{"n_kv_head": 1, "d_mlp": 512, "positions": "rope", "init_std_qkv": 0.0442, "weight_decay": 0.29, "warmup_steps": 203, "train_tokens": 138700000}
Each number is 128 + 24 x the weight over its row's rms, rounded and kept within 0 to 255. Layers, rows and columns count from 0. Numbers have three digits each. The size before them is the row's rms in percent of the matrix's.

# layer 12 MLP gate, 512x128, rms 0.0812, rows 263-296, columns 0-63
098:138072115124108128146107151115153134169124145151150120151108139132103138089150118179098163110136117142093152180148136121062094152120122171121115105165158130115102143139120154125088100174116143
102:141100069146147137148125129099139165178091140116169124167140143140086118138096135124128128174133129155134153120169142114150123122099143124182096110146107139089136121101135153126122125142124135
103:116100105137127076141083172134145126134079129159188135159110130118089107087103155158132104127116133169111170156118129108132120143136089102137142104140153132140093160129103170156148144140122117
106:126139155159150097125145119149142104142106119130156081126120131113121190116131074132083176136100121122073109140132121109109134125140111117146141161125112089141120093163116158114135166165125099
100:062133100145144090120110168157193136138077137112151125166170186098145117106106148114154110112158107109092124140102133130127115150136100119089108116132101113125120135108122161139100180119171129
098:136134114124109163146083126104110104185099134153144154099092132105176109098163139089135158103143106142092139108134104132112099127162094101120111121122068146124128117143149136118046133101114122
107:126091100174109131139104152134158132177138168122153152142129109153141106118132105149166073139085152146120110091129155104123134103120130117178102093138135155105106106143147150162164131175135161
103:131139154110129155138139130158138102128099113117143136119119142145119179109116125107067118111120134102097079120103084153090135130110135104142129114092154118096116137198114113122134107122104136
105:138092114108113153149119144151159089130123150149175137100144107108118141100125153154168133085126168157094134101102126124104126130117099087128070141126108112167083105121152123119104132098170109
102:131119111140131115101122098126165115151153103160110115087113136139171095068143113149109140141156145121140124123095100117104142137157146095152126132136131142108128126128089146116137087122142161
096:130075100141135122131133102178162108095102132150155098117119115147162082101151125135126148136097121130165132107163170113149112095154144106165098136151105126143151104109102118164140100133160144
106:138118139090172126115147142154168118151102124135108094145150119107137149140145140133117143083144107137110097125125101134169134159109177102127087118112152118106162129121126128135122150111113173
090:117113117115110103157140118156135071150150133096129134136132144131113157148115160107121070145147056171146128112136114107099116156138134161163140133124146128136089135112098075133092108164166132
103:087062092108142109130111105141121136109089121145107139094095106108122144093149127133117148142099122122105114106125130137126120113156157092138088125164091133139105119109120132150104142086122128
114:113122135121105153156101118127206101140107159164125126143152101133162165143119132102108121159143128113149111126128111094126089137089129153134153061125166157108097130172102124137110173153154165
110:111125086139115117108157107139148087112133123146155152137078122132151143084114077145134174114097129128098140121123101122127115104114140128154137094169139084092125135122092168145126081136152129
103:082102113096124201156120124123127127120108154123122145122117128088131139157173151115160114089112128111096151109179126149109113133130131091134084117146082107137144134093095137141111106141121136
104:158137113149110144106158126131124121142110148140133171115109083151120104108099115186100104127109108127137150161122101101105116095108104133116100180117107137118112115105126146185115084167108144
083:159123115118148130115103111134124107086091096102126102178172128107091101141125112120101139128131157113073110126131150151119101152171104098118096147123130163108129091145131127142120130157094108
105:131124103112143124132114137131110094193140127139162155121124140128143097076172163138128157140134115165089153124111112092133140138169113073160106118118095152102100133132137138145147144143132151
092:134097096131135117161113124172090077128146155116167134141127124083111146170142091129105093152130189130108131140069122134142115138181182117113100122097124159137143124172142100148112165108123109
107:152106131104150129154150115135157116155089133124128115123135120142132122085091146113126104126103117159117143124076089094103112156129127100104116083135120122107128089113162129135128147113140132
102:130143106129130103138118150113132129191114176169161092105071108098168141131132139124142127129122153141164140139121120072102105141133118075116094098103069129143114142108089167160121097138172198
099:127091103115132094068099124134113112138125122101116144151158151123111125112135107141150061107120121062122158120140123123113118142162130129130080127112135139134095105102143160201130109119127126
099:095110138128134125155122119166132122170108113139138131126152075125142115126137113113139154143107149117133092111106126107117141136102078107134133144130077122138137140110128156112123136123138138
100:173113123112125120139109096177096118143165132080125108104110136149124161100117150146116136130086157100117147159146117068142105139141140146174105140121140135146155102099130122158138100126139192
104:113125122109087116138131111139105099165115111143130161112088145142086168115155118118117143088163087113162128105131080136137125163112152149134106138152146137169105105130126130154140132118092197
098:134151107135112110119114155145120086127105130107103148183137149153067115118148103105101109122106135148153162098154109119140102154152154147105089114134148162149115134147107150147145131109086127
102:102126125142133114144116134109170114115122147117115151135103095169110143112185108128137110154102104147054108112091135094127105128106097198157128131150165133150066087104142092145115143176175148
094:128111144102103119133136104092128106136136099073133106144141151122141143103152093123075128154143170063104115108133141131114093127110175146114096112091120113138161139162132140141119144128150138
095:141122121135133102156131111115147096135115144168124146120140127108109138164130129109071142097145113065145108139132099083130118117128175132133137128128105147147103122069109134125088146083149128
100:113131084134126132104111082146194137133097125156161153144158114125162202094130102138116127110115145113120107151183083136092112130150111114128143138137119130137095122101132140130099155155106172
106:161114110133115122134146127120170134147098067119122113150137127109100075110168088178078166096119151090089111126090135101123087129151134132114109170122117156140144106203105137135140115144128143
096:082133114136126150159136098129123107147141123136122159130122141101176121099124119117132137133116125146111117131112112139100131119143137160190132132157133113147095137095125108107112107128114126
# layer 12 MLP up, 512x128, rms 0.0731, rows 263-295, columns 0-63
097:073142120130124139101136127096152127133131165118122126120138087160123132120154127132120160147125123085145170085153100135125155147113138125193137156151166113145123138160150130150126149132077096
105:142118124125093136112120139133113114099132123121144123122132147120111157139192140150124121130169132097132110150121073095123118112137085114124087145096124113123134053129113140120094172127125121
100:102126109112099153127118174135109132086116132121114095135106138089122088132110129145150140110181162146119120173101143125138108133116066097146119129136112124183123179140131137118094145128145077
107:129133129123146150133153144152131130109103128125125145106125157115143116142118108155185136102112130110168123166185138137130129102091187165120135129145101115079175149129097100147117123111109159
100:133130123128147110153126089109106085102144127130162108136106125137117121136088130115139132089112124125121145143078117125116151154130109167114161105148139106135131114124107131139121109184159111
100:144117137168114122147125204120139147170151123112091095108112137147118154104138107139125110133180126121095133125127160166113089158139113137102117146125121141114098100129133128107120138091139159
109:077162126129118099146148117094155127077154101150124139139122142118092123158117126157116128106138109134135114128112164155144140154118096173124120078130179132130140167182148127105118132134148114
095:146109112115152121157194131135109126116121112110172092147111111104115160120144089118109076121102171140088109163122117081122132149120098137128117125140150125154093118106144119116105107178088159
106:101129108107142105134139149131159139148097173132084135170137168158107146162105165180145153161119139132160131091132127126111134139090116124141129149095107120134142106140148151161082174089145117
102:136147113152098142104135112112138101113119110096182128132135117134133117110128110154145102148103095146123097164130107112067109144120120127151167148167100116115114158128124117126111083125115111
097:158153127114115113128127139088155165164133172134098126109147102161101082116129104119120162125132128173093153147127098142095120132084102097123154140125137131119104169171102139123096132136078144
104:122136132126117135180107150121129102116150152138151079127134112157131130117131106077122101162148143107109126147095149132128104179092150132120099129098080108136161143125186092075089149118166152
094:164075105152131134091175126149131147184104117167137120113124112122122103131150109118131178142190117127101149143167111127100099121129131141106127131134104117114116118118121118118080095169120141
092:101174138092134085151147116104116121120060066144116087104123142115155145147145166152104123182154086089120111109142112129147134139124139135143115132115133116137129163126052138139151109121123127
104:129131149120132166153175126118078129109141132169132137119115123089142149157157148099130065115104128134160112141114108149139105134106145122070122157098146099148135118086165106086122135128133138
103:167127167143127187163137131098120117108166124128111126159113102124094150150153125175098079125157129136132110142161129145120115144132148114096133129121152134107105140137089118118106160117180133
094:151116100159139151118090119177135123111091104142099152121159104094159140121132143158129149113129116154137156158122171159107155092127162115179130132150098160119132080126123125123135124109124153
105:149129085113135137141127155109110146139125129083151101111164109153104157094141102128123134118158085173080114156104155120120123121135097073115114110162117154097121130127145113103102137112116128
089:119164131161148092128150106132157163122087190140102158158093118098127110127157121135078161114120132171173106143129159115103109101140116117151096123148086102106094129122153137105158092147140146
106:143152124116127137116130102081139131150121135151104147102146134089111127108131150122102167108137164159101113092087120126094098139139156098111141113116119159176130139152093185070129129098157123
092:147129148122153138119106132103109111138154089104108163165162100158178130138115125126155133143124114102121108100165100116142162094109141139140113068116142103103173090129118136135118160161114111
099:130140166120122120120120118154126115130078093139127150094127146099133119181151136032120094067129115125147097063146107122138138115148104111113147150138151116144156126153126129125177158107133129
104:168124106130118103118132129103138107132149122125100169121113117085156135117155084134140146163129162100145112103156195158149133126130165118094144150121117132152126109099144155098127102099189134
102:132104134145168139137154115137161103139119168114150149162127133122109132134139105100127157144128122131155094162128134089076129128136127144105147137122125096179113134137151136133139158110147116
102:130120131143116167150144114170143144164148126144111101151097078116155111137096132114113141112112147115141142158156146143128148111128157145114118106157140108179156124121129122142158136152120156
108:099114127156121085130109105119131127096119134121123162154148165153145127157199116079156143120158126153137094086144153166150106132116143148126107113146138159151113112147136125138154099175104142
097:113145135137130142125117106116145136156181151122128168100098170116143127125143117155150133102129110126184133068136133134114129112153123172131093131088128147164133135207104137122098089126131142
102:118113129150095141135153132142086149136138155096117137118149126112111100136103101123180110149122112104126164102126142122119131138167139115163056125157154153188132134140117132101157146120155108
098:110130114122134139139163136147130123143104131119133129139120146153157144131122116145174083143161132094142149143136095081105127118163193095104122142137107116118109124106091141145117135072074136
095:117124116069120096125129127129158156094132153131106141112121106110076127140155127134131176146109099132142119122127110133140144122137123142165165137127131112142075118125079130105116123127141089
101:135154124160172133136100162172117055128161126143129151151156119091093154139184102086179111137118159132120125126109123108129114092133102113112106135118107092128123101091129108146114154099123132
100:107148147112136125142105108155148152149148139135133111108128172113115120102127127161163124169126125118121166158122097167143115122128120165141182122101171113141127160119158106152100101106113096
102:119149124122128151092113130133141138153101137166128157126119117117137140126108116157103109073104168093100073122147112172140121148158161164112113224089124135085141130145121153154119145121136124
# layer 12 MLP down (transposed), 512x128, rms 0.0686, rows 263-295, columns 0-63
095:099161117119075182141132109143109141138142156141132148098118155137091176140099158116186151145094134129143146151134107139152117188119122127145130128141072147126135114154112135118134176134078103
100:092079080158116122158149149134128153115133145084110166149138107157114084117096133124145137185099112117144111149151097131127121145094105130130122136154120161156113143111096135128127108113128160
100:131171143106120187157173087125143144117145108132125145094140083199070147152111151117088196134113122118090132093155160129170142121120150117106158114094109103132123119152110122110130130131111128
100:125144087081138137124100133140142129125120143087128127163169122145126124135163108119097101179107149094109142123138116113125102095105122103136187154106140126146100118121152122106111132138135111
101:131161105124129138161118166090116145149163174145152099111095101154135081129102079112120105133098092142127099109136110140095147098159130144127127161146119193142106093133156158123149148155126106
103:114156129105142118097132126142117135083143113125137129166130121140059140161137190155143116125118107132110149126118091093099122116160166142115163162080165101151119108153146152142136146141098087
112:148155131087186091122151115088102154116137137094114124090120129127125127154140146145153143105105116171122142101140087128122139122143090144133136183094188109134154084114118124137135140101100085
095:134145174118103114110102124109093107109130058138153114147121131148139130134133146114113160088133094124171143125147144127140129145123158139104140118127116130085163156166130106143143118127115118
106:124131099108102182134135155110114140132163104122110130099105101090113118104127133153075121124139145134165131125135170090138115134099114130113114115127112140130130139121134121148166125121104137
107:172100156130171124079113137114132141121134128149125155115150147118131147141144129137139095126093108126150156096144062101082134139200121117151146107117136109124112108141168118108175127159148112
099:104119071101137131109097154106182159125124131099150159116105101121116146114115169104146172110121098094128148104130084112128092145111166097139121175126134126114102152109149110153089114131118155
102:079128179119118175137162114130127117083113090146140136116121135172101125067135146184119115135141113111119118143133122136129146132131128141121137149139090141098145147093112158131155087150102136
094:126122093145135112121127103151147099132193150137126151165151093093126120130120142089120105109083094118107124123067116150099124132135132150127180113103129135142111136142127154148160125149120158
093:126138129138106130129117153113161156159138121157130102151130116172077114142111097094108114126109144135142117138127158110126131060129111130137129146164134110137178138142163131097180136111157116
106:112082123141103137137109107148141124118142141116141108164121119121181121136138038117089118157155152172145133107113153098130122104152158157146114086186120157182128138127126121155108128125143100
104:130137153160185164120144117109133154127129154120139137120120116137166137158040130162166152130141109129156130161161136090115098116143099129145102139079108110134138137122134124137129114151166164
096:144094127126122113158112118144120088123151077137114139093171139152097100096135152102110145140099109131157087134139100124131140105158136135129168127152146178112146135163156117152149126125085143
107:150141137149147120125181147115152116177141131149094142130111129186121134121166119179125139092126124136139146148150121110122120132092138156120126189161098119116144149088154146105117086140112133
093:115109172114124126122156105146154128139129114122171148098134108162175095097141121108139133107110119122121121079174123146130152136160107112135159088104167109159157160146098135145113150114079110
107:154124183165147131116093162144141125103107137089148159131126153138099166110108142084107154077113156125156122079157104144090116139106132156119127122153154159143118176104166086128142097161126137
096:121108131146102113115175112089109126166131117139142104090147137167174156087126131119163098119166128138121128113111145102134154116156128130154149138091141137141095134121096116116114135123125146
097:123148159115119153161114119141146122094140160119161125131111103183127120127153127099143187131102137157146090188163066184120150148148145087128118132098107116153115122095117160167125168146101135
105:120107089079117142093130122160064130096121136120151104148126144114103125094122137135104141127123164103092140145117132118105114119128145128114133121114126073109096144118119103117155151105098148
105:117148155106115097153173137143108122161127097127092143064111104141164143113092140151131101078112118098124173134140122158143134125170122127113128147089148117060131130139100152142093142158155144
106:107167084124125113118052174122107130118109149101134135114123183132132113151112179147127162140139099143138116087121142140131128134072139112162118176127138135116173096156081115131139148106119124
108:148113139114160075143205132115096131086126134084141173113129131172164139141109120190120129118109140131121155175113131162115093128122134103155113132099134113105135171178145116157146150120148130
100:160112115108146178063125164137121136154156110123100116139119159129106104138103110093105117111137155111121158109158151096124118128131088177128113100138129113149147104151097092117115144096157138
100:132107179124129139175142104086136104136130102163140124121125138155129135161133161115135140130143134153223127180129087101123126122139080157115172141112100134122128108115109145146148147164112128
100:154096191158134128121121145123125128118144080096103123130149107116146142113147117102149084157147170110131138151144152164109128115160094149139116133170110089124135152149122101118140126186167112
094:140114105133113156144097156129103114126103132123144144153093146143109152125147169112116076141158112123135137123154114121069119102128124145134143101121115105131159129123127139156153124161148169
102:148119111097170084110143119129172123099101115126117151102101157116177117112081114152124116116105125142166120117115158143136132110159146127123160111147187166128081116166111161132148116146113121
105:167142146112122091129103124098080129073132105148091158078090118137144145143150144130147150168143128141141156116106164107126087107137116142114148129143158074114106128119101131100187083099090138
100:142142145128138134138124167094134131114101113149152134118155138158078134113145148125143137092136146125162127095112118122135102156110121143126092149160127115119101133122101128117099133124120107